config.toml
n_layer = 8
d_model = 320
n_head = 5
n_kv_head = 5
head_dim = 64
d_mlp = 1280
vocab_size = 32768
activation = "gelu"
norm = "layernorm"
norm_place = "pre"
norm_eps = 1e-05
positions = "learned"
qk_norm = false
attn_scale = 0.125
bias = "all"
tie_embeddings = true
parallel_block = false
init = "normal"
init_std_qkv = 0.0278
init_std_o = 0.0345
init_std_up = 0.0398
init_std_down = 0.0398
optimizer = "soap_variant"
lr = 0.00877
weight_decay = 0.0
lr_head = 0.00597
grad_clip = 1.0
warmup_steps = 200
schedule = "wsd"
decay_fraction = 1.0
decay_shape = "linear"
final_lr_fraction = 0.05
batch_tokens = 65536
seq_len = 1024
doc_mask = true
z_loss = 1e-05
train_tokens = 306100000
steps = 4671
dataset = "wikipedia_en"
Each number is 128 + 32 x the weight over its row's rms, rounded and kept within 0 to 255. Layers, rows and columns count from 0. The size above them is the row's rms in percent of the matrix's.

# layer 5 MLP up, 1280x320, rms 0.0398, rows 285-327, columns 80-159
size [102 104  93  87  94  89 100 101  95  92  99  94  91 106  99 102  88 102 101 100  87 106  92  97 107  96 101 116 104 104 107 102 109  94  98 103  93 100  95 115 105  97  89]
[[167 134  77 131 102  95 105 119  75  92 149 112  94 159  78 135 108  66 171 108 142 156  65  72 124  99 165 156 103  81 146  91 164 133 193 114 100 136 165 164 127  91 177  53 157 177 129 130 180 112 105 138 153 103  94 161  94 132 157 185 179 163 101 125  87 104 122  98 147 116  99 112  93 129  55 163 160 130 145 132]
 [174 190 120 127 134 124 127 115  96  80 134  70 121 141 152  73 116  84 159 141 138 165 128 119 137 149 179  84 100 171  68 128 171 125 148 123  95  86 185 116 122 137 138 127  76  84 159 123 125 104 171 146 157 149 108  80 137 115 160 151 142 146 171 116 201 103 105 144 145 109 143 121 166 127 168 138 151 174 170 204]
 [ 96 163 139 121 178 105 143 142 170  52 118 168  54 102 194 108 125 136 134 161 159 142 125 128 175  97 151 104  96  73  94 148 192 130  93 177  94 113 126 130 158 103 209  89 115  83 162 135 125 152 201 105 128 113 168 107 129 126 116  68 149  91  98 112 109 106 133 136 105 190 144 104 130 144 141 169 150  75 116 100]
 [110 111 117 109 142  56 143  85  37  99 167  91 149 149 105 148 147 168 170 117 160 123 116  85  95 120 134 117 143  92  75 121 109  99 141  64  67  96 128 104 130 101 100 115 123 120 150 109  93 112 120 132  94 135 193 125 131  50 176 133 108  93 101 142 156 139 183 130 158 171 126 102 124 200 179 194  65 158  78 151]
 [150 151 141 157 179 151 108 152 177 131 130 140 170 160 120 148 145 117  98  87 132 127 159 144 177  84 156 163 155   1 166  61 156 147 121 137 137 147 145 148 105 117 126 134 110 124 150 129 110 141 146  97  88 168  97 116 178  70 163  80 115 102 166 114 148  99 140 155 172 100  91 154 107 126 128 105 178 148  58 113]
 [162  57 143 148 108 147 118 107 128 119 126 215 156 132 117  67 122 107 137 110  98 148  72 102 115 136 166 165  88 151 109 108  96 133 106 152 108 146  83 139 149 129 148 144 159 117 176 114 109  45 107 161 167  75 130 145 149 204 147 151 187  88  38 123 165 112 130  69 144 155  65 185  87 120 179 161  84 222 181 161]
 [159 144 169 160  97 174 201 108 144 147 121 139 109 109 183 165 156 154 128  92 152  88 119 130 112 124 142 121 192 121 154 147 139 171 173 113 183 141 169 126 136 110 114 168 149 138 126 141  53 100  98  78 102 115 101 130 130 146  68 125 141 142 143 159  88 118 139 122 126 149 112 108 149 213 107  84 121  85 142  96]
 [149  94 189 127  93 160 119 122 101 113 120 114 133 168 117  82  63 116 138 169 125 155  68 124 114 110 149 124 106 134 108 111  95 139 189 128 109 146 148 151  99  65 163  98  74 142 158 131 123  93 137 113  81 117 179 117 137 159 148 166 177  80 121 122 137 144 135 138 139 112 167  92 124 151  74 115 129 132 198  76]
 [158 102 108 169 133 102 130  67 116 132 153 134 118 108  99 109  99 112 158 134 109 134 154 132 124  99 197 120 127 124 132 119 114 118  91 130 134 192 157 129  69 112 113  74  84 130 171 151 127 189 130 100 208 104  84  65 154 153  91 108 117 123 122 111 104 144 127 107 117 127  96 188 134 123 109 111 142 138 141 121]
 [144 148 103  99 182 153 126 151  75 124 219 212 123  69  71  89 121 116  79 167 116 151 123 115 123 106 140 157 122 154 128 165 131  99 115 128 137  89 162  77 120  70  92 168 125 108 213 138 115 129 146 143 120 132  90 136 151 147 134 128  81 117 148 113 120 153 170 152 156  66 164 128 169 108 134  91  78 104  94 144]
 [146 127  46 123  79 140 170  76 145 174 159 108 109  97 135 120  55 120 103 200 162 136  81 152 149 138 152 149  61 157 141 114 164 135 157 209  84 151 159  72 115 109 109 173 127 112 115 113  39 177 130  94 150 110  93  98 151 137 122 119 101 141 117 186  88  89  90 151 134 127 112 111 167 134 110 167  86  42 115 210]
 [135  98  76 152 198  84 119 105  94  89 108 174 154 163 158 117  82 126  97 151 151  92 167 114 114  81  74 167 132  98 151 171  98 109  29 173 103 126  87 134 120 117  97  69 141 115 149  73 119 149 117 168 106 150 138 101 128 143 180  96 151 120 169 130 121 124 181 150 156 138 159  96 137 118 140 109 130 162 127 219]
 [131 167  98 181 163  71 136 137 123 149 136 112 149  87 164 112 103  84 154 154 132 184 151 160 143 101 151  99 182 127  83 162 109 150 117 101 118 166 139  76 103 164 162 148 129 135  95 141 129 160 114 180 148  94 117  91 127 201 138 177  90  89 141 119 125 131 192 114 109 121 141  94  73 120 129 141 173 116 198 129]
 [177 147 145 157 143  66 105 147  85 146 154 115 142 158 115 102 158 166 133  64 143 104 120 164 167  88 191  81 110 188 176 130  54 100 112 101  79 140 172 156 139 145  93 104 139 158 138 178 179 175  60  83 150 146  95 123  90 134 160 139  97 128 117 156 116 123 150 121 177 149 181 147 148  79 157 120 129 165 141 182]
 [ 82 140 154 133 105 155 137 135 143 159 144  65  82 168 155 182 152 116  76 153 102 107 111 171 141 181  94 187 183 185 124 142 190 158 150  82 150 120 146 162 129 102 102 130  87 127 194 164  76 118 131 175 164 113 103 125 138 116 133 126  85 107 105  83 121 117 183 164 160  97 210 153 148 165 158 140 179 108 133 128]
 [105 108 128 148 169  68 152 103  60 106 164  91 185 111 133 112 129 171 114 130 137 154 127 149 127 114 107 107 186 142 100 156  97 157 105 160 135 135 148 179 130 128 101 119 136 134 188 139  84 135 161 145 111 157 178 154  97 206  92  98 127 182 111  93 113 190  76 106 124 172  80 103  78  86  63 136 120 137 142 170]
 [141 160 104 166 160 104  44 106 135 130 122 166 120 121 181  79 129 115 124 163  37 188 121 203 121 138 121 139 144 125 138  62 194 126 118  66 139 187 118 158  66 166 146 149 104 142 118 124 133 164 189 146 115 119 204 150 129 125 120 109  91 119  98 134 161 133 150 118 128 126 142 115  73 146 204 134 146 111  85 194]
 [105 123  63 161 111 255  61 136 107 172 156 133  94 128 154 160 112 140 125 145 102 177 147 160 141  93 159  71 167  68  98  99 141 107 152 162 106 144 131 106 100 157 152 133  54 145 132 137 125 140 124 130 146 100 118 105  93 111 111 147 103 146  99 121 139 109  98 137 158 100  96 198 114 183 119 162 125  77 111 172]
 [172 144  88 166 125 122 129 120 126 123 108 177 122 139 121 157 163 117 152 171  97 125 119  88 135 152 187  94 142 129 138 140 170  50 180 114  84  97 175 156 136  60 163 158 166 157 100 135 199  83 155 172 106 165 157 141 127 119  91 138 119 155  88 150 128  85 133 142 142 180 176 189  87 132 167 120  48 139 117 111]
 [124 152 173 129 126  90 116 155  61 132 126 158 143  86  97 167 132 130 143 167 180  92 121 117 125  45 180 144 167 163 158 149 144 101 151 132 117 158 152  46  62 133 135 128 105 117 130 155 112 116 178 119  88 127 173 129 131 124 176 151 121 108 139 131 151 136 135 192 137 133  86 182  93  80 129 164 123 200 136 129]
 [ 91 123  89 114  74  93 137 142 153 172 121  91 104  98  97  76 167 142 123 105  93  71 120 152 140 140  97 125 116 127 174 158 141 144  99 162 172 163 116 100  61 134 134 132 135 105 162  97 148 149 142 140 142  93 139 150 160 191 117  81 132 143 149 160 135 126 127 108 120 172 145  68 110 104 107 112 102 159  71 141]
 [136 183 178 136 128 114 128 174 123 178 113  95 140 144 166 118 113 147 137 191 129  90 117 150 144  69 142 117 165 128 130 144 108 100 123  97 104 113 106 179 152 114 120 132 174 108  58 117  99 173 144 128 163  92 163  98 182  93 169 100 142 131 167  82 163  68 112 110 143 135 127 115 143  98 169 143 113 101  76  86]
 [ 67 176  97 147 127 169 126  84 190 135 104  49 125 139  96 107 128  98 130 128  83 182 132 153 154  81 110 123 133 124 108 186 167 116 124 121  90 103 145  84 164 131 147 158  85 141 139 179 113 140 161 118 116 110 115 113 137 104 149 103 128 117  66 121 122 115 167 146 119 145 104 135 126 124 126 160 104 129 136  93]
 [101 123 106 114 152 138 131 123 159  96 109 175 147 194 139 160 111 144 148 125 126 151 130 167  86 106 148 131 162 117  52 140  57 120 160 111 185 150 115  96  71  59 146 137  66 136 152 175  66  92 133 157 127  53 114 161 152 131 103 119 120 107  98 102 129 143 137  71 154 139 144 157 121 122  78 154 128 165  94 136]
 [118  74 156 171 142 130 108 126 174 110 145  81 100  88 192 207 108  75 108 132 177 153 132  92 126 142 144 108  76 164  76 152 134 132 116 158 135 146 138 136 127 104 158 189 138  68 142 181 125 163 135 159 167 137 161 143 116 159 131 144 175  41 116 136 113 192 131 185 121 161 159 175 125 141 138 121  55 126  89 107]
 [156 121  59 127  93 152 151  43  78 106  96 138 137 180 131  92 142 130 138 127 107 170 163 101 141 124 142 189 156  97 139 126 120  96 146  98  94 189 184 149 151 112 156  98 139 131 129 136  75 147  87  77 166 166 133 148 164  81 139 117 104  94 143 136  89 126 162 124  99  84 169 141  86 105  53 189 113 149 167 122]
 [197 165  89 115 112 120 158  90 113 157 160 107 142 162 146 126 183 165 113  66 109  56 108 116 126 101  94 130 116 123 104 163 151 136 146 146 160 115 115 137  94 111 135  96 124  61 154 136 172  87 107  95 146 147 125 165 151 101 216 160  97 101 117  79 119 114  96 158 115  98  93 137 164  51 109  77  93  84 119 156]
 [147  60 112 110 105 139 171  98 112 174 173  80 132 133 144 101 103  51 145 104  98 127 127 178 146  79 149  93 118  92 139 141 149 127 141 180  96 124 142 112 126 101 181 131  87 170 121 108 172 180  74 117 136 134 112 131 161 175 154 130 145  88 173  98 158 172  54  90 162 101 174 193 201 158 137 107 169 166 102 156]
 [ 63 116 120 124 130 148 141 121 132 146 139 123 135 189 107 187 123 131 162  76 174 147 175 109 113  56 123 134 100 145 102 157 122 133 100 132  81 131 139 157 151 185 115 183 133 138  90 193  99 113 136 201 141 158 145 160 142 170 129  27 134  97  95 101 125 135 101 149  62 125 123 156 125  72 128 147 180 128 114  80]
 [116 133  61 161 192 135 163 106  69 139 119 115 117 157 152 164 109 125 103 138 158 154 171 124 156  94 101 146 135 171  94 163  93 124 133 132 185 172 144 182 127  78 158 107 127 145 152 162 140  84 132 104 135  82 119 159 153 145 165 109 116 117 157 115 127  88 162 142 166 111 107 111  58 132 107 116 137 153 168 150]
 [154  95  94 177 103 161 107  83  81 140 166 149  83 148  89 152 147 132  91 129 133 205 155  83 102 130  93 160 203 111 136 140 128 117 111 182  65 151 116  93 103 116  89 127 126 118 124 173 127 141 129 146 156 154  51 159 104 134 152 104 113 116  70 169 124  88 165  84 155 152 153  81  93 105  76  58  89 105 144 152]
 [122 148 143 144 168 126 144 110 112  91 147 125 165  75 144 145 138  73  59 142 132 119 147  96 115  93 149 128 178  80  61  98 124  93 116  82 134 101 118 184  93 167 121 152 150 205 140  82  54 120  64 123 133  85 108  80 129 163 185 166 168 187 116 130 128 124  87  84 122 121 130  94 160  89 151 117 139 156 108 210]
 [ 86 117 130 144 108 127 148 124 130 122 136 175 120 189 135 143 159 108 116 134 140 120 177  95 132 121 146 119 173 149 174 122 149 105  96 155 102 144 107 137 163 103 172  78 132 135 106 165  66 125 129 170  71 139 123 163 187 104 156 129 104  80 190  86 112 158  98 116 148 166 110 155 166 175 123 108 103 175 150  94]
 [176 107 112 179 184  85 146 161 171 158 148 126 148 155 156  74 146 107 114 124 200  86  78  85  94 125 203 147 100 132 139 150 128 132 119 140 122 155 180 179  62 121 130 138 111  80 157 210 136  95 120 137 155 137 134  90 160 116 106 139 139  74 154  92 158 130 147 111 145 144 148 131 184 110 152 134 117 132  95 142]
 [161 123 155 128 141 123  61  99  79 103 130 131 156 112 195 109 234 144 128 166 135 135 138 115  82  53 123  92 164 130 148 111 112 167 100 131 139 103 138 118  73 168 114 109  37 146 154 117 147 103  75 160 138 147 191  88 125 133  68  73 139 137  92 130 115 177 181  76 123 139 132 129 133 136 141 125 169 125 159 138]
 [112 108 143 164 102 160 120 104 134 129  86 146 162 112 163 155  58 114 108 152 127 146 108 106 152 156 180 132 170  60 176 101 102 105 201 153  76  90  74 134 120 147  83  83 127 124 150 151  62 178 151  74  88 146 141 134 128  85 178 193 208 115 183 136 154 104 128 163 136 141 142  50 115 142 112 132 134 151 180 130]
 [156 109 142 196  96  64  65 184 128 128 184 115 131 118 119 111 159 147  89 139 153 144 170 148 147 133 201  98 102 176 106 111 145 111 149 111 129 136 134  87 133  87  72 157  97 101 152 139 138 111 127 123 140 195 106  85 120 144 179 128 132 145 163 166  70  93 148 188  99 125 112 122 120 125 145 128  91 162 122 106]
 [ 99  95 193 158 131 108 106 179  93 146 211  65  76 106 150  90 149 120 140 102  96 112  63 156 138 118 131  98 107 154 163 151 104  90 132 175 112 113 115  59  41 111 160 103  80 185 163  85 141 128 127 123 126 116 172 133 109 130 148 127 117 133 143 143 125 105 122  89 108  62  94  86 155 187 109  62 158  62 178 136]
 [184 121 138 125 133 124  77 123  83 108 126 140 188 137 150 125  71 102 161 111  91 168 117 157 182 144 144 165 124 127  97 145 107 115 107 192 107 104 146 133 122 153 162  80 147 148 173 141  64 118 178 124 116 124 161 121 152 112 193 109 174 113 103 104 104 135 158 159  86 137 169 145 152  98 169 110 100 125 119 137]
 [164 112 162  92 111 122  93 134 150  80 153 109 143 159 116 119 181 117 138 181 129 135 126  86 103  90 139 111 136 174  98 144 139 109 173 120 114 157 163 183 177 142 171  49 130 145 151 174 146 129 148  84  70 151 131  87 119 172 182 135  96  89  74  92 148  68 146 114  51  55 106  96  74 124  93 169  95 139 129  42]
 [101 110 174 149 187 126 121 106 108 158 182 130 136 211 132 118 153 127 159 131 181 108  67 138 148  87 166 131  83  56 104 102 125 172 130 197 155 130  71 107 173 144 148  78 151 159 169 142 105 177 106 118 182 152 206  59 114 143 149 165 136 106 148  98 123 115 194 145 107 120  90 120 131 152  93  99 125 120 174  89]
 [ 97 147 101 136 163 141  81 107 168 132 127 171 146 144  75 127 192 195 154 131  95  97 139 165 154 104  84 120 119 132  77 111 104 110 183 105  87 119  81 154 115 154 105 124 112 126 115 129  75 157 125 181 108 102 126  87 160 128  77 169 146 111  67 120 113  24 112 158 159  70  92 153 110 169 117 161 124 190 147 100]
 [129  84 142 158 115  94  75 122 148 102 141 164 111 111 104 105 103 172 161 175 122  87  78 137 193  89 115 114 112 132 119 106 105 129  85 141 139 130 154 175  69  84 152 117 181 123  96 101  76 100 169  77 171  90 120 166  93 156 111 121 174 110 127  58 116 163 133 124 123  50 198 118 134 105 133 113 113  26  84 147]]
# layer 5 MLP down (transposed), 1280x320, rms 0.0398, rows 285-326, columns 80-159
size [106  90  96  94  96  96  96 101  95  91  92  96  94 107  97  91  99 102 106  93  89 107  87 101 111 100  91 122 102  97 114 107 111  97 100 105  94 104  95 111  98  92]
[[117 154 111 127 135 150  68 126 125  72 145 146 179 150  64 135 121 169 153 118 115 100  90 122 139  95 115 105 150 122 154 174 113 105 187 150 112 106 117  91  68 122 138 115 160 126 154 182 126 158 162 113 133 122 167 134 109 152 141 183 161 144 108 180 107 118  98  77 124 113  81 163 121 115 148 223  88 154 114  88]
 [149  87 119 108  75 167 162 114 109 149 117  64 164 131 140 150 118 155 108 160  84 140 184 186  99  81 119 113 136 130 148 137 110 164  69  82 133 173 107 111  96 160 109 177 159 100 136  81  91 140 139  82 159 131 146  75 127 138 165 138 110 136  96 115 134 158 188 108 102 104 104 159 104  97 142 132 123 185 120 124]
 [163 167 155  94 120 159 125 116 214 126 176 142 119  88  61 131 104 141 111 136  91 137 148  78 189 174 121 148 132  79 161 182  86 131 125 100 110 140 139  94 142  47 122 161 132 111 146  96 163 136 102 160  85 173  99 117 100 145 156 141 100 109 136  60 107 118 137 135 160  93 154  98 124 182  77 176 179 182 136 109]
 [153 132 152 132 151 127 141 128 176 180 101 175 103 105 120 121 119  78 128 138 110 144  95 191 138 151  91 121  84 166 145  99 166 145  99  98 125 135 114 117 177 103 155 115 137 144 156 115  73  93 135 119 107 114  60  87 124 144  86 168 186 116 140 122  60 144  66 143  81 140 174 180 149 101 123  39 132 148 162 141]
 [146 150 135 145 134 142 162 154 156 125 153 136 119  73 155  55 107  89 112 127 109  58 194 121  99  85 131 133  94 128 144 100 185 157 115 168  88 174 156  85 109 133 130  92 107 126 127 126 131 191 142 230 105 182 204 165  87  96 139  99 155 126  73 140 112 128  77  89  84 105 118  99 166 121 130 204 208 121 123 181]
 [ 82  86 151  85 187  86 129 159 127  80 129  75  91 111 139 108  97  79 167  66 106 150 152 125  74 105 149  75 159 136 134 127 175 136 130 141 145  68 197 144 124 147 114 134 140  95  44 100 152 101 113  60  85 154 213 138  94  83 136 158 112 152 133  59 127 214 105 121 131 107 117 110 166  74 130 138 158  57 132  61]
 [162 172 162 153 138 161 166 131 154 117 104 130  77 137 142 141 151 123 232 145 132 110 136 145 101 142 104 122 107  54 175 122 110 127 158 130 137 137 140  87 122 118 138 144 143 190  91 122 137  89 119 152 140  83  90 144 177 163 117 118 140 196 107 159  83  91 199 100 117 137  93 114  84 109 136 152 102 122 127 147]
 [118 117 122 104  96 125 146  98 147 208 160  90 101 142 138 130 115 152 119 157  93 121 126 104  75 166 154 138 134 119 133  96  92 115 138 148 141 104  71 115 171 124  87 128 111 152 191 111 108 188  87 149 192 144 194 125  81 212  74  80 138 120 145 121 157 150 129  93 145  54 135 147 120 147 168  94 121 180  99 142]
 [103 176 134 117  72 173 134 184 182 120  96 137 164 177 212 140  62 127 171 142  97 164 117 107 115 142 130 210  91  98 140 141 113 101 117 131 131 108 103 113 166 153 125 130  87 108 150 185 100 181 152 123 155 131 155 192 127 116 182 119 163 109  70  93 121 183 126 154 114 126 175 134 123 122 165 203  81 167 136 120]
 [110 130 141 190 108  54  74 132 142 169  65 131 142 159  97 160  80 166 139 127 100 120 137 170 118 179  90  33 148 108 131 134 108 134 135  93 116 128 156 100 170 140 137 100 112 120  39 131 105 127 168 146  90 112 135  85 149 145 129 140 109  93 124 155 116 189 109 168 132 163 104 166 153 152 126 168 152 176  96 147]
 [ 76 168  89 146 166 138 121 131 145 125 142 117 160  94 167 102 143 149 105 132 135 110 189 107 168 128 125 161 144 161 187 106 132 152 144 113  95  84 174 116 139  95 168  91 142 100  77 179 108 125  74 146 160 173 140 116 112 118 147  76 116  94 124 104 123 104 113  92 170 143 102 212 142 117 173 105  61 154 134 110]
 [139 120 172  85 107 132 180 144 152  60 136  73 125 108 140  98 144 138 126 100 125 116 108 181 143 168 160 105  94 164  85 122 200 169 212 132 123 145 160 115 136 106 157 145  87  89 154 185 169 124  68 175 199 103 121  92  35 159 121 153 114 166 137 163 111 109 101 109 110 128 146 100 116 119 108 121 170  95 124 147]
 [135 141 122 118 128  58 149 142 153 118  92 106 154  93 120 135 127 157 160 142 161  63 149 133 136 171 145 159 147 137 108 111 104 117 100 151 144 131 129 115 157 128 108  88  81 155 117 112 144 117 165 124 130 164 154 144 149 119 158  56 119  85 166 164 145 147 185 153 173 182 150  82 122 160 153 132 130 128  68 120]
 [133 143 157 122 112 151  64  97 127 149 130 101 136 128 105 112 126  98 114 121 105 103 142 125 173 135 111  87 193  70 126 144 107 139 152 110 177  79 148 115 159 126 107  98 211 123 180 109 138  87 102 155  90 159 104 130 207 165 184  90 163 142 108  93  77 164 134 121  92 161 135 148  98 132 188 118 112 100 105 170]
 [133 148  97  82 130 129 120 126 117 125 146  44 139  68 140  84  84  91 161  86 123 117 134 158 194  71 122 135 181 119  79 171 127 139 121  36 175 151 140 146 151 134 101 112 154 144 135 156 145  90 106  90 124 142 152 141 134 161 112 142 121  98 128 107 164  98 156 188  94 142 117  96 141 167  86  78 149 131  61 108]
 [191 103 136 183 166 102 146 103 145 152 152 114 162 143 166 141 145 134 138 152  60 137  90 182 173 124 161 192 116 116 138 150 131 120 143 162  98 116 138 116 155 114 134 167 148 100 132 103 113 176  90 128 139 127 167 106 106 136  85 148 176  95 110 114 107 114  73  98  84 174 149 141  80 161 123 167 183  74 142 149]
 [ 72 163 121  87 109 128 145  72  96 109 124  75 145 103 108 177 150 161 156  89 147 136 132 136  97 103 112 122  85 128  92 171 107 133  98 143  80  94 118 113 158 125 120  92 141  75  92 140 111 103  59 151 142 142 101 140 172  56 146 136 146 129 194 141  81 176 137 131 157 170 155 127 144 100  89 146 146 173 139 139]
 [160 144 163 194 136 130 137 140 131 112  98 141 128 108 143  77  96 131 116  77 166 100 141 110 178  60  91 116 174 140  71 121  89 124  81  89 133 224 121 159 103  81 166  88 246 176 129 170 194 135 121 107 122 141 148 132 129 180 121 152 125 128 145 161 127 140 128 142 161 138 110 125  81 165 183 145 124 165 104 141]
 [117 150 121 125 108 131  94 119  98 157 160 101 123 139 102 179 173 168 107 160 126 150 116 140 105 161 104 201 108  99 116 175 122 100 191 127 158  96 104 133 148 149 134  93 133 162 126 122 101 103 192 112 172  84 163 125 100 143 162 117 160 107 195 150  97  90 187 123 135 110  72 134 138 143 153 115  92 113  96 127]
 [128 138 103  75 143 167 109 120 136 108 151  68  84 142  81 114 114 154 148 151  88 137 133 124 139 160 153 126 106 147 120 151 100  89 142 182 150 101  86 141 148 203 156 159 134 140 122 163 105 120  96 104 105 128 134 104 173 151 133 107 123 113 100 133 112 138 135 113 180 101 181  90 112 122 116 124 159  75 211  77]
 [152 121 103 140 190 124 117 115 116  96 122  90 146 149 114 191 192 187  78 142 111 159 191 177 103 115 167 133 124 105 102 156  78 143 134  79 151 116 140 137 112 142 143 131  57 153  51 126 108 148  92 104 100  29 175 112 222 129 131 152  95 123 123 102 118 152 158 139 120 166  81 181 136  94 187 129  71  89 122 136]
 [131  88  80 118 125 137 104  94 111 140 150 218 154  93  35 129 153 175 101 120 156 117 151 173  44 126 188 138 105 151  91 135 106 107 135 118 159 166 107 147 129 171 120 136 155  74 152 144 132 146  87 134 130 154  95  80 110 155 147 153 125 151 160 128 177 111 103 134 130 136 121 123  93 138 114 132 165 166 202 127]
 [150  61 103 132 126 110 114 190  65 119 192 130 124 130 194 119 129 184 146 110 106 114  83  58  87 140  98 171 155 151  90 111 145  56 173 143 122 102 122 160 119 138 162  73 125 120 108 109 138 114 122 145 118 173 148 114  87 186  79 113 156 123 153 161 107 103 138 143 121 145 128 153  46  80 149 138 125  89 130 146]
 [122  84 157 166 124  59 135  93 132  30 176 134  98 123 142  96  97 164 133 114  78 186 159 151 141 152 148 143 184 122 204 120 117  63 116 153 131  91 166 126 119 147 109 114 125 138 140 153 136 100 125 167  89 110  64 109 143  69 100  82 192 110  78 103 169  96 120 113 143  95 119 148 132 158 129 154 160 133 109 175]
 [107 110 122 122 136 133  79  79 145  52 104 152 141 174 151 137  90 118 152  97 112 145 146 166 152 163 121  93 140 112 122 157 100 134 121 147 110  65 107 160 153 125  86 124 141 108 138 132 132  64 100 113 120 141  82 133 168 117 154 116 160 145 146 145 120 196 123 148 181 112 115 140  55 123 176 169 183  57 114 114]
 [147 179 115 110  93 139 137 143 121 162 125 141 138 148 148 130 125 182 105 175 139 178 184 118  96 200 164 152 124 119 102  79 151 166 125 123 128  99 141 160  94  92  68 131 154 128 182 141 106  78 196  93 157 126 132 139  91 126  96 161 141 132 204 155 179  78 185 144 107  78 100  98 171  72 126 122  57 113 172 133]
 [111 111  99 182 127 169 180 152 142 114 155 157 137 141 101 101 128 115  91 108 144 121  32  93  83 159 153 124 102 131 110 105 171 139 121  71 182 152 132  95 115 146 144 131 207 115 127 112 140 136  74 162  97  94 133 138  63 195 176 110 179 160 100 216 118 148 149 112 138  87 102 116  97 153 161  82 131 169 141 142]
 [139  72 166 116 130  48 202 107 130  38  84 110 109 128 127 149  76 166 116 105  80 133  78 196 106  99 135 147 102 150  68 199  82 113 110 123 156  93 105  92 118  86 116 151 172 136 106  97 190 110 112 119 142 102 121 129 100  93 130 128 117 138 169 158 145  89  90 101  95 107 164 165 107  91 151 109  92 147 119 145]
 [140 132 127 138 149 141 137 173 111  64  75 102 144 149 162  69 190 185 102 118 149 152 167  99 154 165 168 139 125 151 110 154 130 156  62 139 131 146 120 152  80 140 112 122 112 103 147  98  88 159  82 120 108 168  98 114 205 111 156 185 153 166 149 114 151 160 126 146 103 153  64  99 143 114 118  84 159 113 150 149]
 [ 89 107 115 140 208 128 186 181 107  86 149 138 146 206 134  99 133 138 113  80 135 106 151 133 159  59 113  84 119 128 149 127  68 124 127  97 166 167 125 113 145 182 110  74 105 113 146 133 156  91 118 109 141 163 115 157 177 143 112  95 111  83 164 106 142 164 251 180 158  99 156 126  84 121 127 156  87 157 125 185]
 [ 90 149 142  80 109  92 188 171 166 141  16 120 182 181 130 102 147  97 139 141 124  59  78 178 165 124 117 119  90 137 112 127  62 138 109  72 147  77 109 139 110 149 169  94 121 112 149  95 122 139 154 151 110 140 165  91 157 117 120  88 110 120 159  98 159 134  84 144  98 130 122 148 183  85 134 185 165 105  90 133]
 [161 119 138 127 108 125 141 135 113 175 197 135 117 138 137 106 116 157 144 137 151  92 138 168 174 133 104  61 103 154 131 107 168 103 122 193 120 111 104 150 151 136  96  40 173 102 142 157 173 120 122 163 167  74 146  79 121 127 141 140 150 143 128 125  98 187 111  65 103 193 153 102 151 107 101 133 145 120 138 106]
 [140 172 129  96 113 117 168 134  83 135 107 106 193 121  94 129 126 113 130  87 151 103 148 167  66 155 154  82 113 151 156 112 129 167 145 211 114 127 157  77 206 214 156 140 140 136 143 117 127 153 123 141 141 135  94 113  74 162 107 122 157 176 120 128 172 149 194 137 174  68 162 190 160  55  86 103 175  84 137 171]
 [136 129 128 140 126 120 163  92 162 162 119 114 108 135 139 101 126 140  86 102 129 152 139 118 110  93  93 175 152 107 144 154 113 158  95 106  84 214 144 142 136 138 191 128  91 128  90 128  84 112 151 114 116 174 161  85 159 118 101  75 159 126 151  83 144 157 171 130  83 149 150 149 150 129 135 107  77 149  75 142]
 [ 88 118 117 160 132 150  64 159 144 115  93 173 142 169 186 128  93  90 114 196 180  94 117 151 157  76 147  64 102 128 130  66 123 148 108 135 143 147 133 135 129 108 190 106 127 132 105 148 115 129 119 179 123 145 116 148 163 138 151  67 134 142 205  91 127  96 100 154 147  93 157 114  78 138  93 157 109  74 129 124]
 [137 170 121 206 137 147 136  93 109 149 145 125 184 123  99 106 119 160  96 114 134 124 175 171 203  93  75 156 143 142 117 144  92 137  96 159 148 138 120 121 148 161 190 118 138 110 179  94  85  81 130  52 161 100 170  97 124 146 165 137 111 181 147 126  93 174 157 110 127  89 146 201 203 136 114 162 121 109  93 150]
 [114 136 156 168  86 110 190  65 158 142  77  85 127 132 203 175 106 134 156 100 121 100 118 146  47 202  95  69 140 106 126 110 122 119 133 206 193 116 118 101 149 119  86 117 123 136 137 169 130 122 164 118 146 116 131 135 167 157 129 120 125 116  87 151  99 180 155 125 164 109  86 169  97 118 120 119 158  79 140 120]
 [123 162 112 101  91 122 132 180 109  98 102 170 137 134 104 140  90 139 155 152 166 212 115  89 119  49 124 137 114  86 164 147 122 176 152 174 141 131 158  96 164 111 134 120 118 139  89 112 131 144 158 173 148  98 186  77  69 112 180 114 133  74 103  94 165 137 157 114 117 139 104 135 124 113 170 161  68  91 141 150]
 [132 168 134 138  75 151 131  77 109  99 142 132 104 108  86 130 171 114 108 134 154 113 143 125 104 170 145  67 111 105 146 144 154 142 168 112 117  99  83 119 143 159  88 160  56 113 124  77 240 150 107 148 164 169  65 136 108 118 133 162  98 120 121 190 100  98 107 176 151 137 107 133 141 157  73 120 131 125 167 105]
 [ 87  80 136 110 102 187 120 155 136  84 131 117 174  90 112 126 163 142 177 114 163 103 135 123  77 119 123 151 116 140  96 107 163 134 131 157 146 146 159 145 142 105 175  75 152 126 157 189 152  88  91 105 169  98 118 121  77 136 196 132  63 128 100 112  90  98 133  73 124 119 110  56 122 130 161 100 154 149 107 101]
 [102  92 137 102 155 113 200 149  68 151 146 161 161 136 142 143 134 117 133 183 134 168 126 107 123 104 129 167 205  98  93  88 115 131 144 113 142 140 198 132 102 123 127 135 126 117  99 142 103 108 141 164  75 114 145  83 143 219 100 126 104 162 133 177 115 133 118 102 128 119 130 114 131 122 105 110 118 155 101 169]
 [121 106 104 102 126 184 157  81 127  62 128 124 150  89 162  63  76 123  95 160 102 135 160 138 149 104 107 176 174 129 142 134 117 105 133 139 135 137 123  88 154 123 140 203 112 119  92 158 122  91 110  88 118 142 100 121  52 130 174  57  84 127 201 143 147 155 150 194  97 102 139  54 167 118 148 132 134 117  77 227]]